From a checkpoint of a small transformer trained on Wikipedia.
Size: width 256, MLP 1024 GELU, 10M parameters.
Architecture: some layers without positions, local attention windows, paired heads, gated attention, exclusive self-attention, capped logits.
Training: a variant of Muon for these matrices, 165M tokens.
Each number is 500 + 40 x the weight over the matrix's rms, rounded and kept within 0 to 999. Layers, rows and columns count from 0. Numbers have three digits each.

# layer 8 MLP down, 256x1024, rms 0.253, rows 55-163, columns 640-767
457496510482538430557510500463471469489534529538501524553444536488471459544536482539489518503470419474471506483543502478494450510489555626453567445514495590516515479453510502557511479512485470527501480533515477464451455460491531446481509521480522511460501475491409487505521448495538552496481491480507480446516540518448452552487513519553534535447513487489487531482488536567521374504486
487497497457523497486529455468520596487477492555518445503488482489539559514466545577540509436389524528483487482472469495545506555436444529507450468535542560550520484466451528527506529555468488538549475536499472461531549422589531470456511501557510482537462442546495530475473499489495540483484473537591508505560490499521515546548511499493477496519529508465419478487489460500486545556466
491470461572446538519536555531490488566480456523478555497381551470522483465510551588488467509480516460506481504506478534522448501507528502483502586468474499454430496478529472507490515477528492508499484443523507555509537495474456469515439492484541491441497529523450476469513459487446568422505508485542520477554538485497504479465527483561528474432448542428463529487463525461456562487454
440469491540448549461535491586467424437450509517445486410493519583599454529463446547607458512521514486579433454443495511436484533452459580510499545499503456501486528484514523450461511481559500486592508442490445507518465526530476481497529432556491494468517525476508494534470456458561526527501465520519494568543460443544583485485510483446521395455545537434486462475454522504484477513517
504469461515448454569430542498511491525441447488479446520567535460537490530485555527498491472468507541483525543522494507537463550521539511422439494461384544417384541501470530419508499528512508524453491515431501499477483481461456464502540504553471560493463487529523522538450534549549440567541551582422448502522550528527529488494556490518528506572472548454460445495473510464500407507470
508502488452464457537538485484475487448499499525512432405562494456443515492507522529477571440542508460510498507467475510435570460548530447517471519514490518513569568510507456491530529468481514514428496506534470517537504436498505483475531516541490528512455469562496513503547514482516448481526527482454432601460486477533476471492433505503485488483480492537495514500554542607508414548498
492459466489529420501475510519494527458477487490520500521568518509414450515479502485561559556539515565492493551587537526480489537530444517452461491544495506537480485561461519510500466514569511521493540457424511461537467512547548511500516516541541464404555484463544560453606461472481474459464504407463506443539473453458478479494543513513566494533490463400496508483533478532505495521530
500500537498531504392465496469475514475425507522505558514514537506455471453466445498524407465560401562515563469527452469535520525422544590567464524534525446453561531550483444508430483497542527473460516525566553501448528497536540485447540494503514453487445479519462460470457486434417439504483470493552506527475448481478406487506480560442553528525437516494497519503532513552517551512514
553431550508564533500497494453549486544511523410477485515503533518521494496442461504555476528565522495511420492481494488480505421548530543539505449526473545515427531491546489580498464470591461502456431562513514458462455539449448522493445452560461485513463494497582522474517460494520459543512493554541524591490472485505526474465452460512469543534504507541446512439566430497399494483436
537494489506577468515419509571461538513502493489462568515529511475532439497562508483498593516591524514459521451507525596469489435520491525522463548493519514508523554452520516463597518492469481544477512555505528504456457452465396481437535531596468483452524529463521454536514507479530483559518523456509500525507514479539518491454526487534476438517438500524527410426475495504542481531543
445530433520592536500454529437510507474523564478543563544424520524441501495494545536476526511501445541511505471500552475543524490498506491480532517556496540551506525507469514475463498517574484468504530447555493467463463417545490489434502492505474466499532458493515462427433513515465463490500509594499547558439505490500499517499468539530509530473503493540522531438534513590527547509466
511471512482511518539501546485513505587525516547481489518456627548501532565452549547523452501558448454497473413449459529560488446455542517507503521481511468448529440450459472466550518520480556542499462454514508379582443488576455559475512446514450456463522446474515493515572497509487430557497520476450548484452554509499528528495543526468530503440516489507518495543533491496510457544512
464510438512497516461472472522497485523490479567454487512482530545539471514531518480505456444494587517582487556473518530547494487468493511525564490553534484509531518448549483441502488465532451532485613474555409529537596465470464499504459565506513540534493583510529509521445544523501511566512525505520500474495471542570531470511551566472510534527501511560508454580465501420477519490506
465553470488466489530540526504477519455510489475476486521406483543439567519451529563560577542493431444480445524565459471572541482501483486544474527543469487559542442524479518555488512503475447494517507481508513448451490438429536492502510488510449498495547505500483472476467512473477496424528513502543557477498489518525429506532522501502516502489503512499534500474415545456558504513549
512451527465420483579500507526514526530425480529509458504493488540507515519437576478438480470473523458475554492515562528504548517538490538513507514579490510448450489528581481569440564513456499496518485455551555407526550492507548479468558492546450497426455525502500511492490497432513485528532455509488514515443494550537555470527464499526467477522475426465502517509534482475481438478496
479506431469503474417526465420481497458537551517516476508526459554534550472511468514481469531563500513465474507527421568466553495524540451504462526512476499491542467542474506488511528422519461461525548557493510542455493389497509472424478538496444480551555487409452463499561539504522458450494514463510535470525412512480496503488497475504521492436528556550467575502554476483524510508531
530548495427469479465550533490542492429577543455482493469596433549456473470499529476504533531497489496553564485446561524497514518546515504501493559520593518549373567481428523598457550568512506477448473470450509481497539534464451516481509538532488501494509483557465460529461486503515531496479458504494464513478537488510454588527562512533551494442474624417446451539496438501496505451487
544518465553391521500495561499446484490476510537454556470463459503480492545463425532488463446517530469488528500528517524493551513432492505533499463537482515416537514568536461517475508487500527537526515503533563509506518535545509513496458415584473432436475522487495508558521488555523451503502554535538542519495502445497549484532548485523556522539492510556507517388504521479470503479523
557472532471464472510489530512558432490406532504516515522587516443539553491464539571541516544379487494506411503547509494523575510523488483500501491475450501487484483494423494506471569484478443437498447457524499546544497506526502502496425465562501580510502509487538568501515485548510525528481496521501467579473491477484487537467431578482496496516526454479450555478532470575506406503461
523531485576544463510527476438460486462449514467560535527457516523500396524433573587540512531544481525547477496471510487490505484580525495443511470477559512515463446538528473421574513469542486484499445544489502496485497522498590507481497520485475520480523519460459543510529488499523427504476562450507504392556530508520499431518482508491491443476527477511497474503524496483470501411412
519478470489530521537485502447573441481550469556504533473591464590541507444485444532528533443515499565521510422557491533551434569469472510479504490476475537544526488438558500493502462480626433409528499528455532476489555442482467520476579547485438450442511498462541510534450476545526498568524514465469483483479520472453539541537522595503495424521496544400470519501447535549453567547560
537518472485481488474480546533498527519455579556442537484547495466561432534502496437520522481543517566499522464535566481486576434566456467520531551490451534478481495482527538485431478513444545503501461509424412500510546488475539463546501475451485525476429494508533544584540478572565510452499526499488481490423434511552498457594480536550473533556491470507482569582482502567522521563450
556444514536621542489505465474500489447460514469467489594532597476484503440531501530407495438435515522562489548454500483475484464482483534493516458507471510547553545484555427446501457516425511583498459478509527524471443477449438490455446507570543567489477535496517494563488503551466539520481433472479530491513452485547486484514543497481520587477476571528537490499464527405438451517510
517458469554560485463539505471464554498520522528465564431541573507457527510491536548525538511470539455511474609589533560477511471484451490418508529518386471525545437483511534496477529490521499447493453586492448490454474476558507434441538500464481467506493520503477410541515535526445496462497511503490467506479539441461485416486583486539508551535521463499417462499529632517513512512442
522373507487479481502541528520558554500472485508452558501455438525548459477543480516376453499495617527417483536507445460529531514490495502538528450508430452497555537434491483538518476485544465449532529522475488486482427511453519550513449443427568455417489535538505493490492492527460505522500499448351580491502518469525525531476528557525513462575553500481528525541525451510505536501460
509474502521501570508580511479485497481464442552449493480558488447500489458518536485509477503464446523594519485458551534511446429541510456444543508520491471567479472486464561497426509440487510455516481478520550415543471411430546441534426460539522516487492582606547491431546587483522555461468507556454488503464514484440532513464530473479478478516508509430475522559578536487521569463527
541481472583414445480530436510527475495519523436456588445457531526500465518467484429449467521476509531544495477568428493482520535443603462522502566502570503616478501445487514505497535540508544483501490495536485548541477489563527445523574496447432560436444542488443516495492464442564461506538529502476571480425439460526557516505463561465492444543585489581474503480477450480573488536468
530507538557460419566506464517487497509581437489530541504560511513459430459459562493517488436518467600511525409485503499499497550473492505507478471465451500561538428508437534521500492531511467572466512472539484530437512529466524476528522476518442516487506539523513513534491494444425498469528512564491538468539510502495418438572501514518502477497501549535578486481486471507449537488610
505539505505504436459574475480561529522513520453424549535455464502502469530511484530482533510487478467548593551437491477478409507533504504514492572540587544528518495473430566495447439519496476545533461490485488556522464429541486499511527516427550637446543516495468540464514505490523574476480464476554539457459496479494494500479494472488513505501550438501448478504556473493515488571559
519517540418574484528500454477521465522504505479502418517494563483447583509526459517517471508492536510433501529528490530484500517489534560544511560486545453528454422540488547561436474512559444485497485464464454458443494516465561537540493526465578584472498476405518523479515554510520537496527540500458513566420505597519508517417421420511467502476569467439458434589472569538513545565560
527502568583487468451530485431452471503490449557441538492526527509503453543532491540489429507472518492508484554453484494424481458544494484503495507429519580517480420527444451472439568468523454512524481436551414534511443556512445480483468466482468519494526590553553486496473470451507521517497545458427496489563487523523509472522485413448543539544527537530519462534545478451420461498491
529491488452429474513586493389469516520477529443456466487461516549553496480570517495480425499545443542453544506559546469598565431512495538450443527491522498439507519456476551512453467534476552540500500508537423405497500463513548497516539527464508524524465517520448481488436490476520516505519472437513506495472517532441584451483521472533463468545492532498549558511569495482450470477373
587479459541493604524521461454501476544520516489508463440510453536472487456526514573476499498551459602568459499547595551547527463522465532459432508484513458505444480485418459476537482529579568563535526520537516505473559415466552546500533605507473467468447501500495524550547528580491503480524566584497472528568464514511535455515487516485462521556485469527472467472466452409522531485472
489481544475516560495491520446569456511457501561539488498510541499560521531572495470463538479516436547480562436413443497481499528454425478491507506504439534531513465460452513494497611465512448472501517466513481509457472445445551548484419507535503519524526524506479509454466535437437559549523465585485530464542535447451598513580489512508463583516491429484422481473471544468477488526539
443465445530462540457481449486440432536430526512516520449500499419547495571503469542475484455395455432455547491422505454417440502495555516556388508430540559450479521493523479433410533473500507441526497531507489548536482508521477414433530576720477539494524462480517542511497485486488457550476374514473472570472516506478474534538507522476530519440532445527532487522486520507527480480495
535589499410494522471487555484505492519520474492484512478564525501482527464449572545451481488492532451557532448507480451481496578537472505437447515462478522411453483402569464448506474522486562492510604475496430498518500448492486490577506448517490554589474566520477496527484479486502545531517548522546445523516517517460591542540504490500501570490519420468501448529472500457621514506483
522535566507444505422472466465558535526469490511538506465570445525545490505594559540453523486527556542487523556526556515527508475528495483569499474481491614523505386470534524416519472520590515517559514596567572526454485529527537521525540498462520499436535502443474536499540492513441524407527507568524506555511486509498486602538486527577497451441492490488507485527502520521578455500411
511439524524530453531504523584519451500456470527525461557425456534542505522502501478535493419545493518485355442519492420594553564561549574529473472501482475562505538425502498469502535437506478564463442522532442557506487538443488498423524495541472493476467491451475456457525604489515496546425522453473505379498471447539517507501478540427524505543424546469573464492458497531569525500485
537494533500441536533477472464439485456530495465498518417581449509474497497493496443532536513507483493498466484507417507456507498518475490522577503519536500463439519484528475426461472500473508486444507505457477542499462562473507474517507462504468509538505443551503526518528504458487495517424496554572473473485495457464411478497498441514510476509514481501501511489520510484447584477522
540520506506582460469501424549504476447510419545510514501564464533509510439539558532544474498555505512491452505495534507451453491511589562499466518454497461467500474472480547426541466461461495493514376493488377568508470489547484555491534484534487521535531510512521516497504544518581500507493468420426466504525441539528425488475535511533490523450499474478513500530541447521495510561489
507523529501539532481475489449538454446527485557537475554539534473525493556494443458646439619506440453444441560490445518381430443518519459496442527448466521505557510525443491502425483550503536500533474521489543483508496558472545457509518511516512518505454543533445500499497542442447548525569477441483414525523514494410550473463502485546436453459517478461494491515575544500541495491461
521526466499477497510484517464514435551452516565525485460527463519482428416419555510423560489434510542539460510555492488519445559541522497509462498550527493564424562513457487464518446500428503481447486528472468603471464559453487442437472581469487532439562487530546461509509498526498523481502522457487495463448511492489498572503517614496485545444479513532582449441454418522478466522549
474543484424501477464467541564474496462506570543470512523454470484492463480471480557505506450526408577551472435502535514474484498553471539493499484451454539431414456538605515506447531469503523508460529469523470510542426481464497460519540489419501511576584489522533495497456524507521473446510524480475508534569490543533486431477495480531498502542519433506514560482519452537482495376494
498562472524508458526625551501505457483499460540541491499500439524452477526501522472563500510531538458428443455454470444538381511468482483510524524482487566485462538588570477507490466555452547452470501432474475461504500508447498485472516471535489435460453576499547511475527510471455532437488550556558507489468513472509508533598507449476481469457531461416492530493520542499453544508485
534527501538525566524580520559531532463532484505451498455628478492472537435426502508427485459469499523532532469493441521515553561558482451493553507474474518480438426560436497445456488499537566491474494397527503499544563523457449371465486521457535512474550536475521507463508485495439566530574446553542484546558480505485527437502481522470477492509524547550519569557461545463521535456457
547497497550565489458502482549520457479500549541519570576541443514502499485482471470482551451541442519492548499551543515498458602522463568537477511512490535433538450546507431474554506536523507506502501501513577483537493487496481530540446487546483520507542495520535552474509543501529549550496576536595560469486539459458444486457534436530521515543514517447457484500488441494490428569562
439473504506537475434468479545566532501492490446435491533502460414586527480558473486530460465472500538473458483505485499537410497465512447519496479491525453534485482518499462527498588426449537479503528527536486468483488501483546501540512479482480451522524414547485459500476470471492494471420538526423425474514521466553465455516513503549465539472517496523462527513490493488488525493428
504575502455490505550550495454466531483442527521496489534511472524502497508478499471462514515492554505502408528486485518462503455519502492452567447478490556476535470452497417532546501592543520530494480460597463570439512525496494584465551478536492470490516558467495555505488510521453570525508541594494448505526517517583555502466431524528540496474525556493529473522565544590510505501520
526525507457470473498494558468443459532562499518489502504471421523433537532568533531511581480438468521514466428484526465446501457476453466546479539458500562522507422430485533469507590518525451540551543477530545550532462490532446501440500589449487475490467534500493513509573444531520486461452491496537495496545416424446454493543490531508529518531505437499482506515558497550464431573503
418522458531548509527462489478511522483510468535573514506475502471501477473510630448465456489513617490501480506540494538546471490475507536465449506544530518532611514533558523460561517505534503548475522565474487494501519539483466540479502427527571523517475521499478535507566518462481473545494486543534490493476453521491502487471545449509501502445505559553443487636519441474542476529470
528537438534485448515455547420461495532525442517457511475493561489531479491448563476543516481483483513521476539531443460519526462499489513474560523495552446463522539488580526386520480506474470449494560500484509517504519462489580556626404578508542562514495535508597490478543451540466428435492511471554462481544406507460511493519493531505484522560476454484512521438501532509513498504585
524525457465505533511514484577506506488494477543506518451485464531515503487536534437492496496463562513491480482458479554522526539421481489544471470522519482476470526501477484444506463549508558507526518454447597553585467495600484481444488475522523473490490551520568537535567475499475468454534488499391508550500513531466508538488448492427518493544464515556491491464533465496529450505561
478468514561513480481536452566557500432496502534462467515512467598502519536499503501495575482523446450483525551552479457464483450503501489536540581486465511373528472552507549557558487441497430450511513498524504574487567487436515604542538519514493499474490468474555512542534473607487472568419457496418505570522442424526496522531498477515527478523520570567500469479496564513496478467524
508509513548462480516497552452490551474526513522494503491433467500545466506486579457481518408450397522590497523531522470485501509490489511481511555435525490502494456479550460461567543505493433459441443504514447609512551477523500537509476552519546451531474527457505529594572459437494560469549509444505544432537514515487482424504505486462501454511481476444497456445489457526474483462518
501510533503512553465454525462434522459498520464488473443484507499546551580504486492515439560548436472511545501542471511548463526423543501530526515493501465433529503481461457538518569425450474438541510529563473544512553479518497406437462452468451468528459476556441460465455486500552501538505532478589475529463457461520537499476553491451481478489442519391509556525482549538560491535535
507495449459468505465575491512532518427516542468518570490457606465563528537560430465509395544505559456526524464448517511439501443469501534465549484509477569483603502424464549513583479494526457460453509466516492468484479521485502512491452518574547466484519548514460525403518543541505523516467488553490429514552447600450473510595468436478509539472486458470557516514543557450582464538504
462543459504511482547482453485486525441458495458498539448541516457514453511513468491532467448571535542434597482494513570496502489429425483475505522440543473415440523546523476536502485424436530546486479457571583477500534550454588473506526497425482476513477473533520476536521531495473463458549495470566441544496504490580567470495458416485507462470499507529468524517469514482477474454436
452507459520534518526498479418508466489499500494516494465494576500538458491481525435534439545481552482526554453468524455515470489495495509471507457577498506455476476484512433449534446501484458482535420480506492522492432482562454455527504489530473510463456498512470452515484522541584524443504535522438524500506398521530575538450555479524446574516488552463482592525549468483536527525479
420491519510491552503446462539478500475460457507458561587550493594567484527494522415548516471530515497437449433439544497512475408424447499485528570470480505490557463565487460519583490461520458516517490483423537529481573558546397533459518559479438471467531496550457514530523478440482543534490520473504489494559484513533470450531626508485432506503517485532435553527452548593448476509414
482516439461534457521512451489546492519481495492408579486550500499486527505505512451491506494408453435451464550436499555468477529525476444501573529522499517434523526477499498604512537514508542488530457512462491490509503568498507544476435455527501490484549499484500504568454430553486516480523476492448503490510492452491476517484527516517491481503460506442452576479435525467556452532494
511494437526459436498534555506465520557507464537463471526447503530527541490515445471468523489533515502508524481462462505453472510487543481438496498437505503442509500471433604420477480498573501464494489484475506470496485513600456487522502506506476504495474455579536591484531518584542540462469563512483545498451502536502533448558487469448504519610491528524506446474504461501452479446538
482465570562554511528530446587501566561497535506563488486532506542489437495481499587455513516545531557491428479512428516511534464606485565503572561516534416563474536489535522475490502504576495515503556525540446517498512491420559459498528522478469463485549533507515504482513511488493493525531564455442353544502565499549514460501495514501496452482522480499482494510545429583453513492532
484523456484455551568469412422482484530561534505516423542522511492494437433485396503506528509434456535478518499510456387538450556489432457453477471525518512489476485597532477436473481513435474469568532506524484521558512494506454465488538516511522439439533499491518455493519480453500587568500456480417503475462460468533478508472448508582471496497463488507442579505606492541509490506445
496518581549555499529536538568501523458508525522538430553563487518502506515498549524452462529578512533507541504462461518411493500522541640470553556534511448506485481509437592586480518523492535530528486501406509442513476493492533535434503540518585510580447608476499467571550501584515434558458477440506473509499494488529489581536420445543497476466559481562507461526483524538531539519507
511498485487501485475487518470506571527472529549516550568479439472532499493450514452531394516468429465583556537417477458425474542467608532518540526528507511530483531514534568542501452517448439427522473530501469461486461565508459541521560447512499532554534453588534474430466564472455536418496527520488456489478498543458487470467481518590504480508479521514483538561498471523514562526522
525557476436509460583544620525469538493520532517516472581525545468479467560549559557536531485494575473522461484523519495460445558462528478524467480484509540557485524463506577479500480470487476486559518535494527500493496496552417528480484472572524513551473483573463523485455597532490530501447520461568518515505435452551505546487515479489552482460483482445486458494495516496480478529528
458440488424428553493477487452546502565594481469459529543406500519525535550502490513380480452517433557514552448459540546549373545482570458524481520482520461514499537504449531492587440482547408434492420520520481494436509475486568570543477527527519516470534507492490546544547549502491515581471495477517481480533481519500507519533494493440474576547534496544491561541514581570547527453429
512419519524510530426554519482480522568478595573494493500462535492496530534395551530534485454435506508475429457563417437486504452466487503460478454500452446503544529540502462494544487489555489581485523500512505518446479480498428456504517503480584499437417493483486505484467464490475491467548539480482491481477545412471476496536488466597541539449559511476553485455426456490496524498503
601615422576488514520457482529451526567541503525436448521469467530526551483527438595464432474534506516472525567469511559526458516518481446507575506523437527522476539531542500501553491486544467512524524516492555499491478503509521442524522537517504548555542491498521486505516533473484600461536520524496535484451491493496486421497484555548481478495486474509455530463450434573541553482471
440508564460506504511443481522448532512469468484444537527532510504507427541491497495473537487461526503563509507427481515513520455441485482486539512596434521481477519457506566540487558520503487487456515567488518517573492448397526508527475546543487514489490475504446488503541486500546523512509453553464469445475490454478538546554443467486492507457485524479400497456523447467403524544491
511532617520479556474464568528460443507507376508522541484537500469449567523501473472492462563455519431492437460568602421464503549539526553520512510540445474457444536463586508555459498480518502465451509465530499524467561468457518498556401447568504558459464436372487477474505522513533512530525509495509466498556542531533504546506521429474595571570522544464506478517461496561586485527458
459554538495506515526496456475497545351477447464461522472484578463509530529533472510446452572576532509470473508461514527479500463446465517479475473501513536394493443492450473531539496489482475551488495545472491439478490458490595438530477474476471434465487471437544506426491502453544544442575439432504389553524509530417490514491507541451516497424467478459495529497504437502453541473576
479481539470533533498461521454518474667479468461596439539513494536524451456596468433502498459443520439458536498515492561512490524525493546517493537513496509522515467434514506581567471543512547560504406477479409527511500392511477488465461450506549472541544515419513430444430451484355425560497591500417573445562457550470492496533500515487503478488526500462615462466561508465440507469487
463501448500495435555531498473497509564515508496477455528451451466484546459490487432524484477489422454520456458495455416502487525439526518564462543530534540436435506493477484487540463476530505489579458521467502541470505549504528521553468483517493410488487461568504531567535466507558508502486504469484552525482522464551578576443482532475532502522522508433458512513554515511521507496592
455500564483490459418479517544502523536530546458466466498487525473480475513541522476503544515516538607529559506557463561565541506500482488494501486505517551468445532531515466499487480534555539555517565486515441503445539498541493490572547474544534452458484483529555462504450467526531599479518490455538515454484542493536550503485477476485466463484524478540524509499537521606546572573526
466628542465490522515547516518506503526577451453534467542433497544466554434392526522434506544556501510505488449554457480486460479433528476475512472516483523489496483497475449522394523534532537461520442580498480477497492535451545527488548456468526531481515533513539479531437479497575517542494521530482493506447482513506534498435584536543495525506571516526460569525513434466469509456473
456378415451540470498462543436555471501510474548484531540569444531535500492459398557441525511438456524528508463425507511515494500572493497494452491534479484537496557482545508539548494515393496542563486503474533491444541491471486395518530462491514538435465474518501519553500463455522474486485487533540530485484526497440459474484542483492505536477398530546512598544579514548501594536468
550517485477535469421506545434500572534519529509516441506488541464396424523564540546430478401573440426482507469551492511536540555530499522450539517423453528517524497522491476581457469533474433512466446483522506391581522522558511488524479490475526548528516525464511540553462521458448477534539518455537472467538454443516474410486478447471514527520505478442521452485560455510495509513519
496508475516526531531497489471464631454529547415570428516482516492539474490519511492524486554460406458499554559460508499537509497440498452514499551559500565491501505447450494438455490506499494507499556452511554569488440483589499563510521476510455490486608520509547488495549465465508506553518478498562438537492490532455445456477512494455472503469453487510514523560520448549520446474500
504434461483464450519460459523480471484485516554518522541431444445569478462506527447564487478574490527428461486499523475523457455512523484489481529533461473613481476579509548493535541478457495467493443552534505522469463559515470497499524491430518483480536503596550439559536497475584486484543481499434485539475464498560520581503510459459478520445463498531527403473533604529436467501499
563478508465429500478527459490581488457558474488520541436555528562497581521489586521491521495533609566521512519449463549438494457385580485484472523460508435537542475516465442502579455532521497502473433464529549518509430538576395466454503524500445470479467527558528505501452504511504434526444514549465520484503455491435487437487522508519448497461504438555512445462507520552510564555517
458508544483482493518550494545481484513470518521530457479538487521519503487490458498388472545551448489473569456505499482478519508434468529560536449573489480570586477515473464474466388588394571496439527481520427612529534497480438535504502501499503525527523490465578519462504499465533529487437513453542524550547548503576486529443529508445497495548494500508495427478502513545528516645491
501589478468503566533507494499534524503498547427451492465487551445386418472527488487605503481452556513546432486413506521471494555497453500547516469587507519548474553523475559482571478467478466488544482469484481533517532519468423517468475508523470558548490506497482493539566503522516540574477504424465479485493488443487526496376523529424459504460450489514456453459532506496447514450567
502504448499530484520438513446551508473544382547580534429443538473454464464476511565548490502496471591483468495507567519526429512555567553474436489496540550448506498487477580529474565555489543483496454515510547523509451487388537577444545515474494438484508488562527557477525490510501511505506550504463466436596520465547579522522477530492507559461477543448529530490476559514560521456416
473561529526528438457469483475519508516520442482519543535496465492580522582437527512496486515574538420484499487508461534428466552501501447471508506542497422503557469479531472536490493425496549443440517468482428508506544526552549488468510516468510473502509500560493537492502504504476436424539532493524544420430473490450536552410546494518504546502512548504520516452479466501488495517523
510507548483556550431489537493477567544487583521599490508486543497464476550553552451473501485556527486468511532483490490507466508459507514537506487585532515491502506516509456529470551496581446537491563464552627471513471615468486415540468388447513516479498470498457498533466506499512469549479458500498499499482595502446539486433484524545539434487439544491471531502458542462547523551579
579452451505475525524481418483472554508500448479501511543561568558527503480486518467491509556539491545590475469553530532457526398466485506577539443451465505522486463508448548567584522506531534474492499461532526460543546528517513488518430539510479493486446430432550521559428445569476492453519543489453490478526429516559543478522587480458488484572493498549559518509492459491568574549520
544476515453500530526518500499481538568549584498437448472523440525448483471536546533524438468458482505520469563485435472529576452514501556496542494494531567504507490500472404544515495545614598500584510490494491421566527469531450471460520459537545558540437489480478511504560464496485532489537467499498585507521503536412423527467535567459496517453569485568543542547472497468511524506541
495443493440403494519453547591521482492555474491534466517564507442573575464544573452579513524481516416533452436449560486528536597459482494474481475492511492502520491516482447538472569441492481463472489552467460483465550558509491511496463510492486530492528561485503488515553483533482459488488511557477551452485505552490496478481550496512437544532439543459442508393435565433501539551510
533458530472524504530552510546518565531412488474483469555401553432489529469545525513497574503438473489491513496493469488526543504484514462546470521461518520456528510545543513499489584466482422509544514482534504526548558476425527544509541447462529472488540543531488512513553500473507455574537492539559485415501586526531481494498561575504467450536521450515448501539479505548449598525536
518531559410493554462519484534517510466534496580478481465461535457566495498519537469402552444492461460532486468564464485487487528540473485488510560522424498493553509436454539509474551507484560469537503499529493484530485489504482472511506498461485444542476476474441515444480491451505447490541550517506476571517563436562512463585560501506482481466506462439434475516494507486505460515409
547519477492476475495502534391505393497552516457454470558476496519420512499528486488436549534463568477520459549462490484504498595537490497463564546544566467469474503526537447501547473518445525560512492513499426493466496552468517431494566535547478563452531537462523506445543556565511486557484505515482555465564509519572500539491529521497513534470496508485487535449483499519503442522481
547537513560473502524517464491442491487493459547494546497373525510501491553485535500499547427516546516535518484460531497532495508505492479565555475497564528509475492515520521478515498521466467479537520393512537509524511518479578579529555422505513456563508561473527468532509437518442564413523499494517444467477487533474545569584472522500514521486445511494508537525585524522454538494531
460455445501489542515464526511504498491540563499492501519468491504511488454412541506547530490487475423506508468448491493518537444424527499442530532482504502557475492508525464480483494477499571538475455526566502525448509509512512513504517525455521613511456517435490516509484471485444493577464392513541506452496540484529494547479452450516513516507521527519468521477461510513540521523488
539531470505503452518454532476519468479477447479480533424425477487435512479454521462502523513502410513472469476455437478484496579472463504474526488456517520511543470503486478565447465484479481520504502497473468531535522567548509490495503465458351531511490454499482438504528527545523448437469486497510514524571449475501487549476516514493476540498453473460461527470525505487469484500469
533565512518471555529475418543443558505482465464516470482585482513512482468543525446516481489460463481505584504519567538486519495525507532458523473455576494480525524554497504469527503532441444525531462491531450479521496599438492482507445493559566445492501510435531442455507447418455498528602459498502502499445558489443561485444494584504548473521534502500518506473521560478459504513530
538461476487563517521529511464546492515466468528575400542480427510512492533464499552473588498560559523459474495483510582530485523503525476492471531552513536545473540484448525488541480540529457515535590485476516453496491550474543536496550539539438455441444506433470509429594541468549490444436456497506497505482543512453504504516469515501522413510532431532419548518427541452482465483487
529513531499493458565482523454483479492543445541448504568586432539538471512482477486445552523523458501422493499466465448511452518526452535484480545533496417615491435550513518455475500559465532498482480499495545584493491496473535513571504501532501529550521541533507549539472499505500457474477495519500519399526489607461507546533440506449476571547529489519523487539470424512473499524520
537517525483528466486496501537526466541501485477531523523521510471557525461453495442546476563469505486453546545523512532500525520498474534519536493470523514544520545497522436525478554538553422487557475479507525583533522427472441505540520452524489510490557469515542492482527494475465483432467463527504537499431505505481564546486512480467488470488563578419477510504470475497538572540525
514473534555497510505475513552499487472448420543535519510510425514540466519552542546532474508557487513471517547457483476489529498480507517443479510517494515533493527539521532510523531540469514550539522508488518502455530555533535504505536509501572540522487531465506471491441460487477546526506545508479526509480558451514581513487450494529438588500508434454440432477515444498583467483473
533445481520495502566533503531507413483424519522488563497543465444521504461495457627519544525518432559523492487512544530458522437518482492480498521509462520438479402495521544535542547473511468542519498500568523457542523520496440506473569544550481604536474509497551542379493520489473537492487586460523476496520483496527519467470463507522487482519462497517416517498493595490467426523548
616540473494474456433528488473476499462491501589496494499535518398505531580532479475481555456551546541473547531570513545489471516470494497484501481486497504488466469456547479390522508483550453468504498500498493533467470527450458507456563483514463424507493453496560490526513464572457533503508439485524440520504515474488496431440448525449490471588487496470539472482503531481478523549514
477539515498560531491486513447506522529428533543485534381494450490523502485509469531486495520471499524532528496574490516411471452537492490536481493506508495527510518506472509468526470531446509519468524503523516525456541480498440454496471504517462476491458525510484512490487575469507486532517447478513497490490509510453521488547523447451470532474476430479480494525552531569454481508469
525568527585483507525486550548455552492474492500436444527527550482498452470532420511541510515532434495554511489491474480471504504481531490516464483505451481532500495491520511458536550537549433539505534477522483545486505486515532491508428507455502506451512515481454522457409579450447502519529475470451517552544501502531529539556460522529517501533425522470574537491446549459534494485558
476487475436437485483518590415470489498575381441498491534444468486475490483494482517532459525451478464524444496361422488528562482471487416500424488449419532468504500448493516488528487460499480458456515523516477476520525466521474433540435553515472504498505495507506462496537486535553463546581485506420570502464410567525512610580500522530506485536498522527517464507521533511515478530467
537451525548485481519508561524497516527493509486506535522504458520515534475455478521446549510486440436461518497550520426499557606491493492450505495491497414487506486508430608492507562535531456476517488472455503460463512386467485569553571451549523499567518532492458550522497557522480529468459472469495557508517504556467547511422480393524459575552588525540506530557499520483480496542519
533467515547513491491510501458582444558439464476515497512558503523512471519457485515543451499528590498538495484494506431523546469484477519514441480497438544456511462531466519494447475506515519472454496364439481472522510479451471448565508523527498504596529428489569467459562529522472521506480512519538595511509535523500554506493458493536524468473521472488482525456439473536452480482547
538481551485461579513538511475514511464602446458431538501391501549535467513473423608488515452463513538523502446468550518452417362565487436476488464479437489514451554432483496526615579508496479460472540445483491456492518487523457465506522501563510559515491475427496458485521485482554571467485478510507502575445518540552524472495512448516535534508560518565466433493483489524432485497518
442502485466480520522532443482430451475528530531449497512427535433476485474550561470495450494480561499517506463422484495497519476469493484477496553495444533566491468506499415520516548474546532529525464442507517472511509529471551534503445525569501483509573534539553478525527430443457518571489468527535405538488516516444491559508495550605535581431530533460457539538458550459467516466470